From a checkpoint of a small transformer trained on Wikipedia.
Size: 16 layers, width 192.
Architecture: RMSNorm before each block, rotary positions, no biases in attention or MLP, tied embeddings, capped logits.
Training: a variant of Adam for these matrices, 159M tokens, 4987 steps.
Each number is 128 + 24 x the weight over its row's rms, rounded and kept within 0 to 255. Layers, rows and columns count from 0. Numbers have three digits each. The size before them is the row's rms in percent of the matrix's.

# o: layer 6 attention output (transposed), 192x192, rms 0.0753, rows 59-73, columns 64-127
# v: layer 6 attention value, 192x192, rms 0.0758, rows 60-73, columns 64-127
# q: layer 6 attention query, 192x192, rms 0.103, rows 64-95, columns 64-127
# k: layer 6 attention key, 192x192, rms 0.102, rows 64-95, columns 64-127
o59 104:100131166153156135140141095146138138112137127144175131139127120131141121116142121133109115117095126131130121089113119132119142089119111119097160185114143126174194107179163128155145135151074144
v60 090:116119122172123127129174135147112113126167097129076118135111139099116148149155142107112120118109145097130098117133147118140136108183086116124115123093140146114132145147143125129094157152170146
o60 084:170099093127102119161104098149128096133131090127131151149153136116119117114153098115095123132163152126154114115139100132133136136119107090143151120154124127113075109094111139117164121103095154
v61 094:124140145156148168150089107103147139112116127128134090096118143129185157105103107115103150113080136121144136154092139131114101161130151147108124104137172117116169172150099129103108128172079081
o61 096:126142134120166102137145149119126116145147135073128098098089125132131127151127148105189157131160155127119119169142169152103106163083108131160145102096108126122104116087110120131136096107178120
v62 111:162164118116146120163117115149144123134099125112151104109132123130137102109066144106149173153123087104132141121176107102090190151112091140138128126143141157152127114118131105106191098141091105
o62 110:125178120125082141062110190144126138115112133169128124125135115115144129137120096135141107110129112154132159130086098082159105069152154159128124104116106120125128123157128137124122165118136110
v63 086:119141129121150106116143104162142128137089133150117124140125106123122103135120158139115160161149130145123150130159117113122172129130131117142140109101102161117140186108140097152165134136122096
o63 086:103167148134124135111123135149137122099175150139202103143138101114100116169116110122107116093073144146104150087100085145147098097134128154131143131108110122166169110143131098114107155113093131
q64 091:144118143093141122114169097110087137146125118153094170150120144124122121205133113142168147165098142145141115090162148123156096137146132108125128110106115129106075139102114156110193118118137145
k64 100:171103136118116122131105148087109149111164059125123138135210103154180146155160117103086117094128085124113121121121110090092121148154117127123109126128150140160161137158172150115116137116108144
q65 101:111083145124105097158152139116130159128156109150122181126122113178165152102101123140127139115141138103168116149096152152088142132159178117091089182097144146102143115134179148126114147147134194
k65 126:123146117145113137123095132143131124121142133128158081156159102125134106136151145180112146103120124103094078120164159106131096155091106090076091152100171121167164115166116086068160121121162160
q66 096:143116115138106093132147158129134153089146119155138170121125112163169135135143120172105134080115086138139117158111117110135127120148151095104112145099167171147152125167142156140131136108136137
k66 145:142120109163108149123107165122156138084141111079148110117128088128138141115130114145112151126135124092088094140137124143107093158115097109119088118096155145135144113124117132086116131113171149
q67 189:131148154122149148107117097153093116161111151148120098167164163108098094139146132142142126122108148149123146097142170106166101115105119175155156104185103111145103143114084111150155110149118103
k67 058:144139088089118121150137119128124157150090120157140114122125163125140171144156132150097102076103080131109168092128171080092130139148147109113161180086155136134160128137145100106145122118111137
q68 118:154154124121114108138144105099090187135152093158137129139128145126143151164171111129126097107104122128161134121112126116143116118135128079121119109111126105135110105115133152135180105101111144
k68 112:129115143149164131121155111089145109161106138139102142155135142102104087132118168113147120158121128111123134145124142119142128097096158148165158131122122134138121115120108156152114157126089110
q69 115:118117118138119104148112164104163109133115097114145098123114123133113155095115167118118134154137104091136123148130133127075162150137143118100112153076152121114156125134163109108077162128162166
k69 099:140123119146103116084134164097143149071168111105158149135173083159167170132160123151107110102133094103119092116089110144135136126134111103109082145105136119145158113144147147119152138121162133
q70 138:113107087131112105139138178108163143102133112126117136116109105146146157121121149135129123121130087080139124151111096149099146146142151097101107172056146137111137112158168151106112145110151159
k70 084:110119130180118134120119172094167113060140126087159126091105092120132100121127106125123169149121155100123099137134071157132121135119091117147088111105156155141140110143122132130090141133153113
q71 077:136140121134127089126168162139130134126150118158128139150122137148160118122128117165092120068120076144162154165125152124166122110134174147114113149121160150153140137187113150131137111124150130
k71 234:124107118151104139129106165125155137076145104087146116107108070123143130110131091127095145122119115099099113128141081140089112167127097109123084132105153145146146108131134137100106141113155136
q72 080:129152072150134151116123118133080144140121103120121107093092115112105071106177104128111173099111146125128131157100135134167129098127135143129099140105174147137087136139117135113150116109150077
k72 076:099117116130117135158117142081130137148136096107138107113081142140136160124126087099130177147121116141110136097099119157157155168105087156120113148103116127157148124131132117141132138144174147
q73 069:145110098137144108169113165147137078151076126194112140148140126135145148120134099170120163112128141130130082124085128155125140110107165136142115135142153142129161156124105136097102101168109124
k73 071:137153102098150105120125158102156097107132074131156167104131121128143162143111133164150122111124127153141164114184129155063127128126150122124103174093148101132134136147150108076089122109100133
q74 084:150109070118120125131121114100111123130190163100108135122142132135166125127136098115162131127133147134090096100163120128141145146160108120115113120129137104100118121113139182118093100140154135
k74 085:130151135103164144153103137132123118106089135178140146096214131131151161149124089131131106119136122126118142132113126148119132108135116121106102113120095147127158109125136136136114123157137124
q75 083:162115187140098153142125112110171174133095143148103094131151129133096111075113133138123133147096088111108112093151099105075137134133112127100141114148134102136140152124173118117170102134144172
k75 083:153107151157115146125115111086123122112108151151120116157204139127152097159143131113136135123135133157116118099174099084108142114131098142143145129122118146152140136121139124135165145146069098
q76 080:191109138127123103157177127144143125137122146131111150144149096137142139123136172146104135122149130131120147111126170135150115072145134149111124132145157171048145123156122120119144103140151146
k76 075:115125091107140119186132134139163124121062117117125135112182104125156135139105114128144112142114093166177163100139133171122156133149140142129107165111092084100105149118139159085086111144126122
q77 086:144126115107103162140124097117111127118109154151101137119174145130114120102139118129131131131120119167094113113158115120094119090142133132117142133102135106112107136121151132141106110164132163
k77 086:109109130126136148154144123131092116093150141156107152104195129134147141114114099145103112116134104167099126130154127114112146094175114167149166150090086150119141114130153147153124122154084129
q78 068:128191066189120149105120103071112113145110068126121113112099131111136140060095084130091166096133106150126105138150125130120137127117110150110119146105169112137140146114123098080134138180157070
k78 069:128118113142123136148112117101141160139086085124096100143081117144131102132134117101085144148113127140171158110093134126126142128126185131140138132150129159168162163143163121145107144146082129
q79 078:147120123130086113159089136112144114127180122130142092156149161143128123146123099112124166160094134141125089058149116147107115172117120144120134124142130142167141159093132151121117128129121167
k79 080:149134172156159143174098120126152125136084113151105155142141169124130138152130123112111103150122105175110156152089124122138150083115094128124125098163097151101154121083116140097155138155150122
q80 086:117116134088119132101093115117115146122116153132123140149137142134140143127139133133190118149130119111110132184129105129129162116145102095078115097135140081079133129136169128137123117143138110
k80 084:138135095099160136127150132137107152120124183162146136144208137128138135142126098152131145101143120116121107143122119136143156129137161145141131136101124103141171111155108118090148131096132147
q81 084:136128109095126144153144112070096163133140154143100123086197155103139136065115089127137130125088094144138090147142094124114143119125134083128106129115098069155110120125163174133130108117153142
k81 086:136127142135138130114138112107112149124179144144143161131186158136144150122156086118134157121123139078078075093129115117114143127150149130152153155120148146129154138137150140200136138128136118
q82 078:096111117102123146103137109098123156145135136083140122127142140099137159109104143143170157142190147095117120152156105115141172157133130126099102134120136108063126120097145144103136136107189120
k82 084:131123113113144125086170139109133146129136174170145146162173083157116127135150129127135146093152127096107117141107133142167145092113175087099116126129123130149160102168110114146159136114146133
q83 078:142137194150144117105161135102162151123119092114124111107127094104111147094104180115135121153149149137111135131143130118110118118162110143137147148142106151133150112138120087158167115096150141
k83 075:093125140164071158122148133123126115108121162132113107155086124123127063127126160112157120115131097084136121140103100148150097125125140100119120132140134143135124130128124155140119094130086108
q84 072:129167146139133128151122142151111088143136105129120087133126154124103093150123095132094168163067112127104095040129145112097142136125148147128132136146139186200128118104090143122126127180110143
k84 072:114124136134104116154108128074128091116130101097099094113074161114143134128142116129108148140117130142113128122149126152104105117141086143122105165116115145100083127082134156146120134126148147
q85 078:085110147092140109129150153163150143126104120140125135146120099090132171115109163141161154112163177109178151155139154140167148087129152137109114129111168116075168092163156136137152127143156139
k85 075:126150117088162100108191155140117115146168147126163111149119098139122159158129179187139123109126103110149122125122102154146146127118174100125113160112118122140159124170122126087120148134142141
q86 080:133114074113113112159090139169128092125160122142136123127149150136128136155144088135123130123083091143143130086109134158135140160125152134138111127140103142164112129109110163120074138159067117
k86 081:147125142082172119138124130128146133140162096129123126119112133138106168131133137159130106129117144132134154156116169149087118133108120162110088111121141095087140131097143139133098120127163136
q87 072:119143136150103127117109121118111112129136154158132136124097159118128145075087101130133174112150144150163081127126128115141129124137124155128098162112139070140146112145129142159156161142140137
k87 071:095100164135118117107155143123123133113143103123121123144105106120145145101118131156131116106084128114109117142131135126127114132160114125116119168145153143128141111176162105190120137118120112
q88 070:127104127121114110123107124129213166114141133156135111152180140130106140143122153122102154147118150100106126066149140117128167135137156124081148083159096173106133142116119143099126105137130168
k88 071:155149164126133125161112129134197117115088141197117096097193138124156102160117123127126108132151129179125106156098127140122155097121079110141120113147156123088120114092118160138134123131116134
q89 086:143119092101170112131131141197152077096108124169127151120133108133145174107112149154118107102118123133160153115103095165139171098075132100119132129137097120145134124132124132132093150104094084
k89 088:121126096143142122152163145162151107125146152139146158094114115128121156124121153173114140113141151111169139152115147161085105195163150123115123132139158111120143143139120107079136115127147139
q90 073:120106108183144137146129153180137105121083089156180107152085109150124110127131134123085163101133147118164165115110150137155123106101133159138142143135132169172152151145104132129107137135131079
k90 082:126125115130138136123119124141140124122083083112126107115032133105113131117126139141098124146126103168166173120153114119114106155099114136135122124143125124146115154124123109092120119162148136
q91 078:120129075104119120148103140120104115159141132137124143104140140130160120141136127130123165134108141124146107113109162128121141131154165146127107168126144113087086104134142205150126147139135121
k91 081:098106107073144122106151124118136146119182099120170147129147108159110155099136128162130116119067111143134148118130148140092158118133105147106081184126104092119143123143140142159117126147202112
q92 088:119083136150110123123086126155133154125128149126154109116121124138134145138099135102157109170137144108148150135152077151109140132118101080105148067140143098097142159109179128117104125113137129
k92 085:145168130126150150121122111153132109129083179174141133157166186126113157147118128111115125129167151123130125167097137116143114140104138119136153111133118124107132116149096086055183141147160136
q93 084:156111140176131114083134132157144118117097138142139152150084058155100167169165174105100117142137163105121148145121132108143118119093092126108162117132148175133144141177111073106114134108137125
k93 084:147133105183118138131096136135153123106086135134142112102088144109130127114111148103157132147148161163166130160131133139164110134104121112129158112108131134108098130112093093067144128113138113
q94 087:128096184158153102109117130131168143110142148115151129149127112114129128117116149146156121134161120075123153131146080107121151147163108096159131109118118130096178126116127091117137126097152167
k94 084:150142173119137142081142128115127112119075200137141119143147136125139141120126177096161102105142136111159073171131137130141109094096137082135155111143134141118155079158137102111162121111089101
q95 084:148125177131125146163144141135101138119115131159103113119175142088150167123113150149134121129095118186163118124124128130126097066145117140066118129155131123135111136175151152151147131132150126
k95 078:137096103147144112177106122113116170122149137100124121152117139143133092174127117120110136133105116116099122100122113132149143164145167155148154147174128120115101183159132141116135142169188142
v64 111:102093131151131123114145135113091144140122118145127177145108110145080100127127127113156150136133117125167152167148125188150152139097163130114109123096115123128142137148132138172072134166120073
o64 105:126123149127167100120169100137122080144137115141129106125117116095139153135114153142094119136134135143096164092155117126126116102143158144119166103163137109195150115082124109141139094141081184
v65 095:095173100141109140146141148156147080114139164139145124084118132081112124146111144108129114079125122105143091116153131109133126130145116148134143092171121128192128098157090132137155131113120133
o65 093:144159127127110132163085171083146137080125113114131138140111144128132119116112156132147093173097126109143105071113157108125124106139107117125118143128097147075137133136126152116138162116140137
v66 097:138098121135101064134089119077111139112159144105125137135135105144127134162142124118094127122161124122096141117138134089143153114148159139107161154113126135121144168137128151160139123127144158
o66 093:132105127109139141145145099113135122164098158124142154137102127155120087135154107147119141132189137095140157133134113186113117120134155161133168115111146102146123127134138122107105147143107132
v67 103:108067135147146113137127127091112153109145130100107176122121123123149140134089113092149127135125151143175156120109103183150171113184163120130125131136088147129129140123155168162091155119111095
o67 113:131138091087160128124110090095148123124138112160135146093135129112098126122127110149122105165124134115095154083144110125112131119135178137155170105177128070135128127077131134114100145147077158
v68 101:115094126162125156128114115084111121121152142128094124110131119114153125107091142092146115142131178162162140120087124139142148086168130137142146118136112151122135129086140135160130147139123078
o68 113:130137073078137132111095107090145134114134110156130157106137153132089111134137096149129124153118142096108133089138067130115133124146167121157162113163111082117113126077134141106089164143084141
v69 105:138115083112155129154093131135119114139133165143105122101127137119125143126155080124104166126131150134110100134088130070117118110157138116162143130117132138117158113111141100116143158099149187
o69 100:128123133123099165144107132147101131152134129151122177160124179143139113133097123103160103144122129077144084158099132138149135130129102091124110146103126142103105148155156130127121123136162058
v70 106:079099122107146110101141152119161145123099103145146160145126128166106104109128122131147113144120093160156118168134143162129177124125154121161121151061112123077116160097118148114087139128115114
o70 100:133122177159150114122160095164071109115140117134121098106117133086160158142110142089097124133166123165100165154121107133158144132087124091150105124137132123211109121104112097175159080132107134
v71 087:189170115118106116112098102073125143118149118132111132126139125117140194150150068169119130126135117131096134103121136078127094155161129120116138136160094107098162127116154112115121104135152147
o71 097:121117150148137136089149145153132166169115162147137142124143106145095126111157132136139159095148139128137125174111186159143119113112115125121128111097191131102123127142117122123163119098156121
v72 111:076131111138153137112111123139126094152112153139139134133123120115074106110113126123165162135140126111133126154125138135117115117093144129146119115089161142134123118110111149134109170148126125
o72 109:144110141146115128157123137162096112103163105109115119186107150106161131141085174117103107154105111135126109106139112115137130143143087131096124131138107145159137155136170116149158072136122137
v73 088:211179127112106114106143125066141159111134094148119146112149134161139144160184091168137113131154141117107122122087139097154121119154123143117152111144130133091123142130174124139131132129117136
o73 097:114123176161142126093172149172128143165114157152140135114124103123096146107140137125127157080140124129145139173122167164147114111109121115102130107109179123108127138142112120135154109116152112